config.toml
hidden_size = 160
num_attention_heads = 10
num_key_value_heads = 5
norm_eps = 1e-06
tie_word_embeddings = false
init_std_up = 0.0448
optimizer = "muon_variant"
lr_mult_o = 1.08
beta1 = 0.9
decay_fraction = 0.779
final_lr_fraction = 0.0
doc_mask = true
max_steps = 7365
dataset = "wikipedia_en"
Each number is 128 + 32 x the weight over its row's rms, rounded and kept within 0 to 255. Layers, rows and columns count from 0. Numbers have three digits each. The size before them is the row's rms in percent of the matrix's.

# layer 8 attention output (transposed), 320x160, rms 0.049, rows 208-223,239-255, columns 0-159
096:092082117081134090163117154124139134128161157101151140108143113158145115155175128133155121110086102129068168213120175078099153162149164144175157128129149136125147137154069095117158168167080150153099172136187151085146120108080120123139091076120135164130102145178152073125138111117150070121185190127188103108126153150142075163132075118186118144153171173183134066139143179128171143147105113114096116084079168120078059098151138141130102187086137133067133150140122119152145173116154076
098:205113138180169140106149132074213173197118132138141105191127038169087114113142121135170096061126135081153175108140112203132156101109121170127141182137096083147078127170138089150137207132132115101152077115180155143078126070143093106158124141171113168167073123154157090184134087102151171133140093136118048132098115155162122150128126173126133142122135142130083066135112153151123157126107131126117102124144121108152125073087100100103140153117087146090141116093118111101097149142118106
102:133106122046214160097149113120132089183134107128157136174151087130077115137163122101066159114144148168100142093084103131153141100137136191095143117047136088133102126140118115135119074096118119105126150134122100098078084027167148147193089126100122119156106114115140135113068121107085081166176124029183131154150163122105134126104122162129150164121120106138114105103132136105110112151178076071088126109118084146141150114148102129189061139150182170138119120101110127097112072116090118
096:124130151119128108141115089097098083106091091062076114142151137099094146193098137104161165046107120082120115151130068133123091119118133179189109139079127129150107132094132129126145162098094065123122103163113171091111137193088170161147129088116126099123086168168100155134139108129165116137130129110131145147097118145115140094088132118169190152124108149141133139128163172131162129122093108035059111134163107094112110169154163131154081138098095086095085089131073101088102243188165117
091:190123145108092189149134101130153123127154121113156081051195116139158142062091098154135175127118114111140103129143063103096117143149109168150088190151045153162108156095136145103124170144137117119131122172139050163127146134130092132148107093124111131052104138118094151096164175130122186155144143124150171086108115141080119130190175140163136143196132154166117108151165131134112095143074115091067157127102107106186136131138143069101152133140195185121167163116043099122102149127121149
094:118116125173125119101134135145154158127177138074145132154154125125142148138096115164129155043186129189140084138096142108143160189062177094126085139166154174125157106109194142079073137106102167107054098088099127094186166130116143130074170142112114117161136159164117107102101142160096106166085079147112099154141088168162111111153120123184101124146087130099096089051159064093093112151093105122133095128133157178115105123123154137164153139120129098157128087114124177164062193079124087
107:163171167084081104120138085126138060141195122131150137138124092120150127060152101147103169156090170183102135134090136157104104129146126122137145130138143131091140093113194096166074127144076190168164133041167093143069104122110132120126058092114081163136090111138098089159135142123154062104114239166131154155137128136152052117106104113160140158119112049066152139101153135184138145125104121105113121121184156101149131103154147134152124124130120146133118146110186190127120099154115101
098:126108125152143114173170123132131154127188095141097100169169147140053090095107129115182132152154107093163113099200130125104120137213152146130156152085165053092161137128154126113122079153139101096078122142130045116152161149117127084126115087132057078103093125112149159071166158154162138136184181047116128133160148103176191102142146146120121137129181140133133107167182101115128103117064128145136112067139122117123138168131133177113137102105137152110078055108140113212146129124145123
101:124147157102178145149115101114120130117162129092127114079153126138101152129176201173129072092098094170188129181161098164139105131149135144125154132170102123239151132082162101099087131093126120181124127196104125130145137168201158110133055112121172104070163158156155096127149131161129123140100152120157098187141147110103111091104195145128115172094117098152116122155173138134084135102092126096114178125144096115068150154156121128113160131116083060129093176125148059146142180187111165
097:077180121117155203098101102166146118100119140094102150125133121152108081130067121128143148124153152038163152064134154156162180155109108147121134130105131077168054166124107111103094143128087152150082153149152150128122154101123123179120106105135143199128153146117130044163126070077158113121150117158082136094143125166152126120150098200179129175146126172117163156049090122141128178125151126154128143150111145124141071115101128224146097148128148126160136080113157161159131177169061126
092:135160101189144138147164108131174191130148071078101098207160110084086130096129124116099120119142065147107120100123117105148160152138096128081170149137135116136120197166104106134210177189180097156145128150119086123142134225154193124116132186105101180156122139167108137146157121208102165181108195097131180099138145140111162157064143144127188121113117131139105143147137119181151099086162136108079120140105150149091104169132164123133135113138123089109161167100147105133106146087100111
095:109183131054119169172122146146127079160169109034203152160165111163094131149126137127157130189100137096096164089116095174139153186096106134140176114077146132098185111099072153114127144152137144126146119140141086152138115139165093138094147126113117197128103153163117123154122124129136120129077110157097115106079158148148131162091119118136102154220097106136061121133168180088132147101123155125154120135144103151100098168130208158134120050063107081098155148109129134181111094103163179
099:103110096112146138121094119160045105161154150106138179171138155212144087098138157095159141166192152142103112113071120096102139161146102150125093123079111164111125118129123100108107152120139124112091118157074196123089134116110139099152182141111154105129166176058097120103169113138139070115123092120120121116207141140121111075120131126055097119157137078142159090140103135118091140222112157119153102123150199139107112168111080176104104172169191151148061153163144107116143173104156086
095:142076103042149166153132187141125123167122105196127153141157154166129110163122112131159107119152170092145123056142136186098159177071120163114141110120091077112140162125179135075136152168128093080092112098154133135113103094114146158112090130133090151092065062121058107123162098112094125160155139171106125143141180128159085123159159088156118090107130138100152139122096134085199083186129148172193124100107134124139135109103123186130151113140070148164151157176189168141139089071153099
092:133108122145141178119133170099114150132145107133123176133173147098115161133067153165128119105073047100139210154141145142106142112184173111103150167110105162128128163133189085139137105146117140136133084150161125143102130195125193086113193069135161053108110087119136185086181114115131101138149136115082145146103099133130137167107156078086211121168119171176116124102141137148116119135113144080130212113124138101189128115193105149136082143207170140167126160134103144122151116091128165
097:065152167139139115127162086087164129134167174074154160142138166118084117142153130097180116049121111102077071086108133133182113118165083120104128170106078044154117138134165150135122084191088143106110113182117150125132142110122113160169128155111109119189118104124084154024164123110106125125106112076160161110143110153100087092129108039080134173129093129150087126156192163143147141098182116097102127165111138120048129137165106160103126095087138137121155129149155109146162132101126088
099:145154104157153128120110109212103103159153126122184097117149111072081166118115186049097168092077104090123152068208165137122139137149121123141145169152126137113179147102133122147152154172156119109130110125189117143111102151081102121110116075091106146120103113126156149173107126168137125096099091154149098192137102099143083182176077079152146140120097152118173117057151094109209124110209147093101128111110132162136128109124176156115167112127146204146051126095099108120099097121139144
097:133150153178130147120164131140113116112124090120051122158152124156119129152098113180109122161137115146197134113083147123118104113069167113123094138096181111114087095114157140116092131090163115113106157102119083111127119087119135109109141154104101146082168116082113127197086091121045164089044129172078177174132131179125171109122176092101163147137113133117132145186131105089111088194183086133103139111139080135178149174190096159113123123161113159122188144094202164119154052106108149
096:103154170094095118133082173135048121134115070112097149154104185135158139083130154111102098125148103155189152132143202086088074139199141106103133117121078158083165170075144109115113084159179132145123105079130182112120068142105153092055131111073142103148111191130121120073157122183168121119158200104111163174166126111121195135096152090183137146185146131124140162169169146148072126198110109134137104123098138120104133132148113139140119149125172108131108110110181120137163140089107134
090:116161186197058063181127121098108131127132142111126139074132108160129041153160140111158118093123103106116131113109162085089177128085153111161109125158128114074125097105122100153108175183154103141106152141129145105170112139154171118087129099173125103035131072095148100175142166121171099108060157184068139098081149114159110153134094132134116129123132083110135140110104113134151203130056156164171127099163208100096143111138120092115150128128128162131153095123157133134141094161171196
086:106156119101176103060142153124140178115153194103157148145148067162196101132102130100113153165152133208167108142183132085114089132160102083123184132204119130121133128157084151152083150157103188097179101122114142143140127146123106077159155124130136132118124084123150109143126088138112103138094086126183061120129115119088093161157147132136128127171096145140128087119132139089090155133121129165147107133124138153131190140156106090102083152202052142111181168063056170177085111103130179
098:137159099121119140174121118115121136128137129084093131129135155112164156119177103115131104133100137170118130091088156104119085126183127118134149140140188165144162197181157082128126123110133142080058086148156135157172149144194204129112122158178126154076092135126125113170111123061163125096145082205153099122136145153171126189157092112086088112094121110208094139141130146098146164111165111122053149188136074152089083117111132159111113142114112191102115095122205117111180104117054113
110:158076104109085151197160100155086155134115098145126154088132100101133138120175149117151094138083140090088161075192127133100149165146136171100162119136124165178174107173108136148091106165104144158149140096183096209150122076098113051215148113177148095151167111113196141108125111189146102133129150151148124096110176094186094102127132133127136129167146130148142183170088147083119159186143125118155104164149123088165155102143132140106145113139101147079170137170203115081114102159109163
086:118103138036139110156105135130101159116087140161168174107111125162090094205187143134111134091127102102182111159135131173167095163094159149088106159094147114161156112160117151153125189169129094149059105128067159085148085122173104103182129126125123127162169123112137207097151128166118154148121098180154125100047133139140130177178112115137106174147139135138086148123126137123108160144108159100132122140058116106120147147087122089119115064176186108097154188188049129104116135138088112
104:164140152085114127152176118102149120126100123145119128146152098143159103085115154093116083151148096185108152171128120121181127125164094087121100157131127091141107150106076084122154186081124126168166138156135188103114192122157105159212145142121165145134113170112091099194147131057117146139078166182149111101127077137111075120151132116101089128094119121114128141104099145161135145158124138108159095158056173075141112079145146110157153131070079130123216155132175199028152099128130113
089:109126133129111094121157190088188114126070155093123221129133163080116111148082107149166165098116108105100108130100135110141166120100084086166090154111190124135120142111155115090142131130089068121114091083163105139070099171184113144154127118169101136177181121117175112118049124120160144161098151183116172084167131091137143102098117171157063169153140122209163112113127151136140136154167119142068097154116155113120143085105140161113071146127133151165208115167137114116108156114084068
090:141181120191120104122099153153116127083124044093135111103145175097144128119139140121169109104099198131086126141070116145190152122112126130162132111108144156129210156077123079119123146156152101145159111139140092167059086172146143098106133157105071108159171102119159226172145147179115129096121157128111083127049164109182190165160134125127126082128172124188148181127162109129156098109173137112119154141193138095115118149137126156090132147179116138099132185100105100098128129145137187
090:152103145124144136093130122132035136081120127116251081125140137117126107177129157138109108103198101204143144174089129122181125098173151113169139130133086086153186110135128155138133110108104150074102139128127131184125112162145118076183150102129119152105144141058113095093109122089096112129133138099068148044117108105191132075143101102072100148158110181131151130141187161148156168138110126102139186132119109102107185089138104123095135170159133111111097098105129109115125179167146183
108:138137051173100093140227142129137136147118141121101093132130159140135182124115146077034151106124113166133116100126162123113121109124153150154112133162181146127138144145120114131077166119108122110119106093177177139093086113097144110131145090168077054093190133112172092073129133171119145151087160095147098144170026140136108123121148111155151129112099159121180143162161114148082090110100094114107157157202116111152201135114114106087103186166151163073092148079132094135090119147112090
101:106171146135134157091157131083119152051138115135070162080103137117187141138122121175086096203143087052090133138149155109162107127102103137156049143107177175153103186179181103176116105159171104134100123097157104157102145031130181151092134137120097129081098146120136146143095100113115082111156110105201124162116084104133154162118173106154124181157105142114092166174184123144129135098155131122077154120118106166122116088069166149123130158114163121079134155154103130106164084141092127
103:106115114151151135075113135173138114132131121088184127185135162088167145184086160152112111151092122168087138183104116089124116087114147143126115129128128156088107074149110077118136097084161148162129123119128092146112172094126126170059106171141033142165117115149077173139160192136225104174099147122101150152138107238101172137164137119156102168104081089084081145137141138176075124090127135103124132162081141103121123166118105127067145074098081112125145147095145139150124162151150115
101:150139120151114119105149113123114120113168112190139121154085177132114116139149097107129162153159142110172109105111114111135109172101113189111120133147163155172101079131102142133167225080178087142118130163068156139065121117125062099071033093128138080102128139158160170145062086132128179119112142172104100140106096105137133115118168088131091114122076197161119122112112135092185136060143112150125149128117123126089088214159146167157145117116181094107063141151146085139071105153156116
091:101115100124111143110092130178144143181089092131130107070147124063088132115080145135100129135135149155077176119156084133083165175116124112097092148114146131129136138136161108110181164206152105104114128136082094108138147153139078124109141218101211157099146123155094095143088095128152113097136107141079115173145205135097114180122131135120138077141102139112148119104119123159155133162064150130129059040096106132156164139091134149124127158077140044089075118091088138136109100118114209
# layer 8 attention value, 160x160, rms 0.0904, rows 112-127, columns 0-159
087:086114089125139103173106088163118121100156095128122173127044180163106097107135140098063086152125129103070131186108152121165106102101131113136099151126130143128108189164151083143102136143117094123083060130170127118145201131091078075189132125180153090137097138119138108145139118116092089128108151156106139141137145162146091123140088148139092123075095158212068120152153051050152137092099144148131118185084186162144177122149135194107114060140164125150158118121085133122118116151120112
094:191139133084158136132126114161152139115203102124157132084172104094107141131137111131079102131138088087111086100125044080151116111092089132111079164115152140115101116136069079117111130149101091143110124123115129225136139153122179206158085157197049145171137169087088117184124115123136085132105144155107184085121155112145134102151131088099118148125191109123087167157064162174133171090131094115135151146092135122167148133140144157096145149091136096160159119173182122122100090179084146
094:157088149158081160104123121157126119138091120094118121153177162159124110139114110085076197157091167154077073181121092186126152135127142173120147114163131135132098136127081225173115158150131137107175134096153207143123115126109077167143069175065097117103116125112099092158086128142135094134112121134116179161142130142122109167086097119136107141111132179045103115112093155109169095098156114071151124174125110172115172110082080096109181121168190133067154135157092132120080100082138122
088:111134150122112171145169142171104069159084122139107154156091120124189097149071118126111141074120164103120159110117133180112170120158154072134101184200130108191091117145098123149177117157106097149061166189109135108096118181142073138121154093217177123118180121155097053110164119170120125136155143097144125137158089174133174150194120134077120159133124099158140129135108104116079110084082129155170158162145121091113121167132131094111108157173112149069118131178169130090155079134173109
089:164108128178119132125143170134085166099146160120141074129100140124146089096160093204120153101143186135144126117152173149136098127116101148107136112091109088162164068137051159118152117126123160180104098117116166130103105165128115043092116085184082078079191114062099069164119152167175120173114142126109114129175149087152075170120166142117088105144109147166100145110101071097156121128169136136137158117074092153092119178117144121123145107118146098154073165052068141150099132169160158
090:151132118138126173106124121166085134144141154101110186170175068132144150143076184146161120115115098103158147104092142090126078172107040145139094067137144177087152120090154101097089145106136079107048137182134200056091152128132163153115109155167100074071127130144140132095180137209151145151127152140160125125090109091102119106138102148127067113124170181119093185050188071111149113187105160140136150138154153125131133131145087110139121164115152140113151125104142106154104122084151112
090:090157144146153120147117213112129155114136160124114166141140106118160135134112098080078119094090177139110158169144111088124131162142109238109091143122165147169144111169092137173144172085146097179185097105150147141115088118153078147147080090161165079113045094140116165109129087112145135060125088206145097141151168116109156091147113120067122116062134070075192124093107084151113148157119124146178139122111163091123094165168073142158104168100127107123154105137126094129142137110096133
091:100177097105127175098091166117141065154210138094076119181134134115083116160145098189117141103165162117073087140159181064110093166112180095092125136177135086161129142112083183097090141123184092127086145130127127159142084110103185116080076130148137113130100114119070084129095148119121102144156183092111163123131120145134093147135157162154084173098134109124161105166134149096151141185113126141069115112157135080066127181125202117103119143131161126127084054136067133105131131106133099
091:138105119212098153094117124161130120125135103094169116129110146163126198131103094177115110123089135097151075128113106160127080138117181139187127122112108157120165115167156061137176163162129159113110115144172101141094059140127160161143106105117115118130141077135028101153161095123111183128148093128065130181140061114127159094137152105145109125169066116125116125144089149073094144160175137151202122164143136105137102178114190111161094113085152171118076163141096125147145157191055112
092:120118182102100087075120136152128166149123136086136165097094101158172097081137116173116080103154078124220149060174097161118105172125196093158088167123163146176059151070113181127096202136140156109178109094193091136162152098080111145148153125091105123114082105127144108170140131145149111093126181144176128120140160174116145093088118169142071120144154131175105103137120137107188115125124124171151119133140142157149103084181152123124155155117150133141162108059126116177126117190102144
085:178135168141082109166132148171165116107141167126094207137123087102157122111164123137080109119143110125126131150139191151133127095140170108069139130134076140124110125107117130142120220130129119183083154132141134118148129163108168105099127091168134059134143143144167144184119212118142100164136101134117089087090030129114100151144081133138132140117126117109136089113124103144062099124100094082097076089129083153195065128092116105102120146121201194090166202141106082165141157149139118
090:130111172205187167073109129157151131122143100193099173078108108190185114112147084130154093152129130098155129160112144139123114077117090157119083124136102159107129079118129146132129169114097109091122135167158099114114164122114107130157162154108183125121117138098137144140148190184114120112138120104008103094142181110144139159182115097194119170146120120148185079091070116092102189106137086115127123095137140168125123087122147180134098151170118048112193082094139125170104120160132141
093:177111092071135103104063132148131052105083128146145101159087136148128098176145109100111130100095147143169134144126096125129090179168137121150139089157151129143139086099091135131158163165149118102088105134189196121113125116090140108161138103128188169160147079072171072126111118210125099075092133147131079119112118148140093120112125125105152066038116173131139148146114146169172185122127116084133111097055137172152154076186160133150119114126082145191184111120118172117138177083131136
101:107120096118146095148080123051179155103160183134137123102096141171159143138122112114130154144148188106151110061123129150140094117133130104098106177146126072116122138037111145070124178137120148097093116084185121060165195148108148146130104124082117150152129156164077136116124094120115167086125171103132157092134135128156080137163118020102154138161150128115172138097063083169132143128115136147148122156059142119136129094137080110130138159109150080160143078143081182085175114117130052
089:090141145160135092113099141111168122160130140122099090177161157101074145139156144115107061100028159107087151135120102127112151085179172040126065133079085080147101126092123131198129094154103146163116115166128129112168102109086137119074153104172130109087108169124108154099188140169117164102186094123124094105159125089168110175099111141193104113120166111153104094117138144109133087161176099117138106178138107159149136139122105077149067137120032140137162178120122106143139123167097147
088:156150154096156086167120066103123090113097136108111057185167120097173067175146207125126081089148163133194151140164118095181098143133127138114102106135132121113098160121129130147119075104153118156186144182100093132118075135075145184126185145103121141093148095149095107117150133110121136150089119115098088165148098086109099105091112097098107125090127166093133126194109123073169077057110163090160094093143184183101119144114086137115073138171172163121098101114127157075112168113154099
# layer 8 attention query, 320x160, rms 0.0764, rows 256-268,288-300, columns 0-159
077:109083112124120148177095114131128123099080092054096111141089123130132035151128125138160052156130124139138176117124097145113121149184121083107167165184121178136116109090149125129195162172137076076135157079140127110156104114142141157108096127155189087095155107125130152124169084190097098125180104136133156090150122116074149095147154126160162167177149136093126142132139101124155131063185105149179105109149208100093148104138087181077121129117171110154105119076122177121153136166200145
072:147069123145134151121069163094143136115156078070101147155182140095124109188103162135173119149203142102123170158106066126191146136166135089100147163170105205158157099150116112115186186135080115101156175077083146141138114091149138122116124157162150077121115139133139096115089131196080097149116127147146108113130175086128129091115158170126187104140168150147158138118087130064166128078182125144164165119156161132127145095120157196069149152100142097186136090158114143116120156167166156
067:123064076088092114191085122116088092124073071120119111188090171131112134101105168170149159163163093121151177126149146082099162127182092139109142131153150127106090192103123113123126125129096178136101132135113069139126103127129202109146087139113096117119121162077135071132195150093147120137127176056092122127078145095153134129112133113125123134181169138141160161177092138135177100138177126116127122122122121149171100138103115105115158185154132144114213096147144129183114037097066179
070:135148094106106148103103135164088126138142128123084200123124067178118108150111079127118165159096109105116128088044083079086088156203127164136090104126177115224106130168140125113100151147164123106100091163164139085131129117199142081088139093125071169072121115113155120119191151156116117132116157106130130100145152130136164180109176164155097112173117120105135136124084111052163106101125127106170128158135092138152146118053076176156129145145109129107147083166131122127113063077075136
086:078182156074092158153155081184146109167160141150161184159196094121104129151130117121150148153158108174112087120165181163147159079145146163124119087117151149100112115125146143119120185150132150119146090056113102144202072176147081128137087136137146168153201105153113133086165105155121095163159089087160104187175182156126124081108101116144130100146166150133070097150151101104141064160094146115140135135131107156085184089121088096094060146176121135148100126140105146112168094137081095
097:079102099171114136178154091195074134101106107077135088160128110101133094175119101197143136106106126112140142089145113105119109137194161091130142113162164172076157124122088149135091104085041125156177132217138163135099188170130122174128128090108155120128081127118134134095110129111106159159060121135082126103140192131189130195114087213121155117154131095073169118141142136155093190174151140078116164140173111112130105082149113136141146096097084120150129099121138088122156135143159106
093:109108153132126172115169077090120134194141137141148172082127227141167131124116141158121145165109143129117074107138131160123095062100149150127089103133085128126135085186144127114110056140142115128136114107192147162126096182112127123106147132150068151168122155110133108093106106141178089189177081041148122103155073112089151121065183120174135131077111100123129105095099107083183128131159117104094155180081130154154108129119139160172171127214126152151154067142169127140140105114089152
100:150142096125150146120142103099149157106133141098101118137102154153196165154096075133124115138106160123138157112129154176122178147114065110121159144061187086158126086135076158123146114182119140146113117138146113116109091124097121111162138123105094088186176168069138147104138130147166161145107076110111075145119068174127123072129102117144116103114069076149129168202170157107082160192095128158064122085126137150137138099212119105059167118095146161118104097049169091150172132070139124
066:095055196089159133144089109094150145160132117166106112072092124094118111118117158114162133132123081172144122102114112085135155097136099133071155148135133145119104136159084154116095123095146196140134125120092129164176161142100079140132132179122107106077138122089132131178137084201186104121188175112171067170141087202132082100118130135131120104145108145111157128129128145188157133092153152115104111205135163135116101151088093113167120176091152115136044144078087124101084159083202091
064:161179109109193141106126135116104146120112141170112137086102137084135122104153102134163108179092116135126100088146149108106069114116184170146097125113178132145118164149101151107108133123139153124115070160170146208183129161119121143132170143101100184126160084150166082125147142123231146122135040138158156087166096131164125143190134122102095137105198144126111068174148196135092147149072109122075135158103115136144116161114139159182131121123178167100106177065082131108105091141165077
083:137156131120108187111124147145101130126198137152118177067118168117060124163130159110154154167054072128087106122152167148132130139130106171111119084135192121139120109184088146087122142129173138103152104112212148195137099159112093136094124091143067138171175125178167102130104126134148115133125046129162110141145175150128130178180075117158138119102149144116142068169107133127109146165142093108158115143181140113145163103103109119168094062163136162111055138084094158088106070108090089
103:126172121123121136089139128163139118107191136126100212053165146129070112149114103089152152168101111109083104130132106134148100143146154165132074121116161128170068078184122176102092106161193144096107053124170143116157088125150082110103128102173137150107166109163101148111119135163095105128161094154139088114123191159123162181161078134157102106125106136105096125088138098116172105124112121121201090127162102137146174115097079132189064090120180147116082092131076185072112119138108084
107:087158155101115172164182144108103086136121154111141167112089159156136082132170178124129113136137148114177151089125101121115118092155140205140169126184142171153201182110150129087137149135126100097177141138145154151169093117145145123086124150135147102132159103121179186172100167172043102182119151103108106135131139100113134136093176085177111137143105172151148119100067107122169135059153126144108120135113126178137141140106129117107122082158084204194151131143109108209151111144060054
106:127105146113155095140099153123156096099126128088076106164133110075120154157088146104100132127076126163112233167085181139107115148175144156133135128138112132144169133130110159121135153135123139116139191105208113113127119081109132115141102098129159155145118105115124136110113115153119134137177087124077170088111079124161197083154084127136091177153057162098137128126109142175145077053099068057175099094150096153158128150101172134066077107130173101071101107078164101094128147141082185
088:122149118127159116138105088121129092122164120146096133196142094072116199144134165116093109094170126132101185174092141131133092131190156157173144126136079133124117164087162147085164163151104149108124167104183103107091127057127119087093074122138158157185113142123111127141110127144087123139149116126070166112065088103168170074146094142128160153141019101127139096120099119132166106136118107033116113135142070129204117120089140129047073117119111068121120096096112120118126121159106160
077:106128133135136142083092164134133063071143146109119113155106107163176120142152096121106109074115168116086115180114075142065114124124084155125083095102119097139189160113109106140163157142206137163199157167149139134122122093128124097176102129093178164173121201113144087175089096134119104098077154089148188096169076075134143132149124152123104081166105113086152157156113120112146113123096064086109131211150156102093069162117095101086150077121164085135121106104116129129077092103161112
058:121085116115094129158161153115121108186141143124125186154093141160141082118104141115128137127144173121158141138154121153153113094128157146125069171158141137098078111118096181068128155139173092083163100143140111144162138121198151120153107135123180177188149112151185179103136104121121096096131169185135101111128194114086174105131107152154068161204137078141135162131170122071164145060155120102128131108139106143093148079101136160065149176087171111136186091090089175160155051164107152
099:172168138064159141111112094167124118106176170160156178107153120188108145145098106142162165164134056168066123067116150119142136150133093147119153105117189133155094105191157147099095102142138176182121089135080170096139105186112192146102154100167081089122162086168150156139182106131151108161120067085184121167173118164087109147144195097111147133138147161121126125135147113149122112159177151171099178128107168225140120101129141118199140169141102130146123146161146149120140099129142109
108:084081143155156079176150118113191129120087139118154131132113106189078121095155039115116139123110124114094147159148142113062107149112126186173139176121055162093104158133102116106119120100147109145120080122159117131114117140113150151216155077112146111115047131139142215102142091124124138092069135116114156122116088141141133101129124083103112161114089138175128091104125098101164122136135111101124142184101172125113088113098130100093135126096126128159123070159201180098211116161108044
122:100113088185079147115166124108192067110184113171121154131133114190155111140120133070133113126121128107189130109118064071106127109163116163109124105162104125103117169149134108152122148115135113173124070066202192129064083107142095125119091113149095108091160145101148127101070131060083114112130045104119104167126168066072150090126111142157103167131164146112183130161141109071095122114168140065107091111149145088134131065168097097072105129159120145118125147111157140130135120120075136
106:131166121086066149096122153164112119132186130074160125101128162152145140142106154089175138155097150126127213134100150107172113092100129127184140093174124120149101076110148110141184112147178119132135094087107132126113105112145091114125127141148122124132132152090069115072099101202094146124144104121118125159091106140123087131117171112205106112127165138145131175139186225101169161117160107146181123134157145168199131124178200132158111171093143187102150136095060114109128070182167089
089:154168072098126156134181140103137117137153097149162190104140152131096078140175164137148108147123112107112103073136143108088130110118156074126158164149143165143096113162167124107125156129108133139089122169106123100128133129088160157146183143156116133138160094161136125118163139211128088015078104126184171091143107131089158192094122142129160100095163102140103148176178098112101106154150117098115056146043220147131116095154171152113165161140109124166124120132133164092186087164185131
099:138132139110159132131143120160105136105142163124173190067115136186131089126135090132161131119142157125138080072161061143154176107123122155104091115114190142140139082161133112168097127135149146114077151115086118159131157148084146205157197154108036106127174104127172119147163119154156113033131116096146086135145182130102091177127105130127162153116169179112125116186131168157132105145174160166139119124100185150051112147150115108175158154146170198129080140147113157114088127111190111
103:112144142136088173104164167130111168103123149160165125114122187167105060125125115090156128175138129129187090071156081147146188078102096120144080128136176108157108128127097120084109163099144150169114044154099116166167120152151141173151158137116057102080175107156133124077156137184127095142112111148161110167185197156101106205132135141167121125144190118124119139157181149141146192071186132177151126136106173157078110121184120095175129147167164159155147136131125136106129146122174126
113:127145080129102160147149132130122154114129088145122200071127119119113057128099093096166127176131103139203056110134105146153166112124126124138073152116146162156111083152103126105108111115157151081117071115120123144158120140154144152121177124155127107092178036184113121064151134164120056102133128190130101131155227206107103185121159134186134130093186137155096101114148166129144115069156136178151125113115149183095174090136127150141114163135155200150127136111114166108120132157131140
114:217160125155158128119187149137086123125135136126110155134173096103152106168133161140159132079150125105126165147107105122138068128118160168101096114143141162160145130087156159028144065183122157204144194114124154136163079117165113141097089085134111137161116119124167177196109128156114112145126156123147115122084104096112182091148157101108093153223113068099132120137108098136173135079141134100096104106150114132141127143112181173107136183103148175139134147103075180194152071133124098
# layer 8 attention key, 160x160, rms 0.0767, rows 128-140, columns 0-159
080:163167121147112163171130106133146155171158151120117110161097098134067142160133187164099178133111100115135185118128160096116086119098160138125122090129120161108105119150167116134158130138133086158118101089120069132152152103112069166150118131172084129154156156103171097155121163188119122141064131176120215105096099159119129141098078104096093137146168177109180148185124086173108106087220093076154097147127103081229158082113128119092137081163092127141133114068097125157080113122136118
072:156109178149172130148119127167071095097106105072113147091104085148068127123083155090117151155129102184197166095103134148139088116135139140162140172126073146140186134153134109113159107128138098178149196123070079142169142125138071164181163127147121079123143130133107106099120115188124128165119158150119188121133171146094129056107118136082145147136152170110181129147154131119082149148206066135144131108080165182124163103136165111068128098184098087111099187110125135101063158169124111
085:142108154177135050102132080148113082167120128136144117177124075138166173109122086175093141190178125169079090166143178189149100133138144138153111121141131092084093077117154131160140141072164120109103120164151142120142118154083081174122141146098208102138148064138100141167130118058106093132179111088163127139108148144156061086177142128113102051119110177150129158130116106086090135189161156160110171109159093108095135077118139159165116153183150095114178182151138105149114140145137122
092:179119125130170109037120183138140118091134113155169119063094085176149113162110142143140109092140139163131099137187099105101121123140156224150179126118194098094128098143154110102153160103136110126074071121066165130133110098137051168164209138086161148138079111159148087168158110101139094163155130058160155115148198136115106159164116130107102089077144097109137111140137098103123137153165070124109152104145137091094156101107082105137135155142150137088109148101163138109122107119056102
096:122171180146144108105140108158122173212109124138129147087139102183091125132094128168087057167168089157170149101111098181140125119157076184090124098154172089139204134106197093045138134130116098129134149171142108100175077164073120112205119126188092139141180097160162164134131114106154071112143113124176173098154129162130118140145139087139144098118144097139138120160106104144116155166180088079165099117120115135166170087138136118145179137157142115145127124160140127135161074203120130
101:123137095070145109127073069150149164145147104076165165132145116168170212117128109139112137148114108160109120177082144076111212183182136066127112130093116152135126160087122178119197128142099198108097139114140148132162122178161101099103091095121146128165133136102104124118118156109131165065147142098095184084180176087101162165110112099141103122104091107152059079183109121148155137190069139114129101114155118102123120120108119072186131145209140116153133111125168137173121129135125094
109:181157156142121181138138137165102147141099177159168160142122151117113134097152170140092141102179089182187073122157168164125114092143101161121137132107119092048140100149115154115129151012163119122128127146123208118148122131084142105122123165111168121109202158102094089116150104119085171142128140080156081118143179103103160148093153122169100104086144165101172093117122139125132127167143160133143131109050152100145105170162063115124142140125056113151098110101140148114199059078117105
102:117143101165144169155088147111112119095170190085142201133136146152117168187092119153109117173126130115115122119102112167151113167091139106132162117122087122117073110152146136146099077096168128137207107146118107130120163139080118091161127102119165112178134155108137105100101122119137089074097133139148096186114112160133154190139160070121136086153060089213191124103134048150045101113136114125131139066103173161176081117122107102108118071166132151107128136084112157150181123077150086
073:126124138110090101128123106180095114109129090099111153168137107136099148133109146078093149185114048165138194150110103133118121098156076173113174138080133098191172096111104124137154171114100054093128115092136084054155162111141059085110108143170163153142120170106140126121100095135144073156117119112144135135139155183061062123118146159105149118134189100161134152072113150155144122162148099171141160152109177134160156161163089167083109052095110137144138203119162090144163086152138159
073:068123131159108149116134131101139128138168121128136134110163160114137118130122079141134141151145184176121074170198095145140147150081081160159104120071131071130119098075132128137077125121129149155134130159158084171099063164123167084114126114111161166102090137143104148109152092040160121152197120075171103109156136119142125116169140168118172135154158175132107121107125195161075136165063154181123180133101104184112114214151106065184092110116189153138133140133109127123115157099087183
081:099115115139097170120128142089090089133160173163103142093134102124146067145109064119141144108065154172126116134198140171142181090099109117132131132065149094116161075118126108105089115112088141172128095124093083169130135142115152159212178146098159129141118066124161100112141182101106138146131086091160085155136097111152119149192199142096104124073149110176080101179120142181096192167078102145098145153120070159105131199175129133143123138140088100109097185104101108130080135139095121
097:129154197144125115132136138174160101178179087170098156122117139173132160085083135101128096120083085139074139140115166138156124131126127141206110147091164116125134081098090128095142173141171128162119104095117113173136108136118068184079169142103188102163191087189117091147158122126131109115148130041151152138150124121115109073122102172087114144148169157106120119127107094094134199122130126156186200135160144105139172057099060131141131110099128113115157083125121135113124131117039069
119:119166155143157142132178150132092158169107123140109132107103214107106114106205153146107122139099084081180165115115120076137144105170148106123158198079155154144213185124086147120138113141081121121158187141127143154172122117153152133154103106109171127184169168173134120180111103122153109147073138105112146122121138115129125174127179090099070165105131054158126131060123147139189117089161175089140105210098135131162080118121099156122145103118118161139169136124163129210165094143152127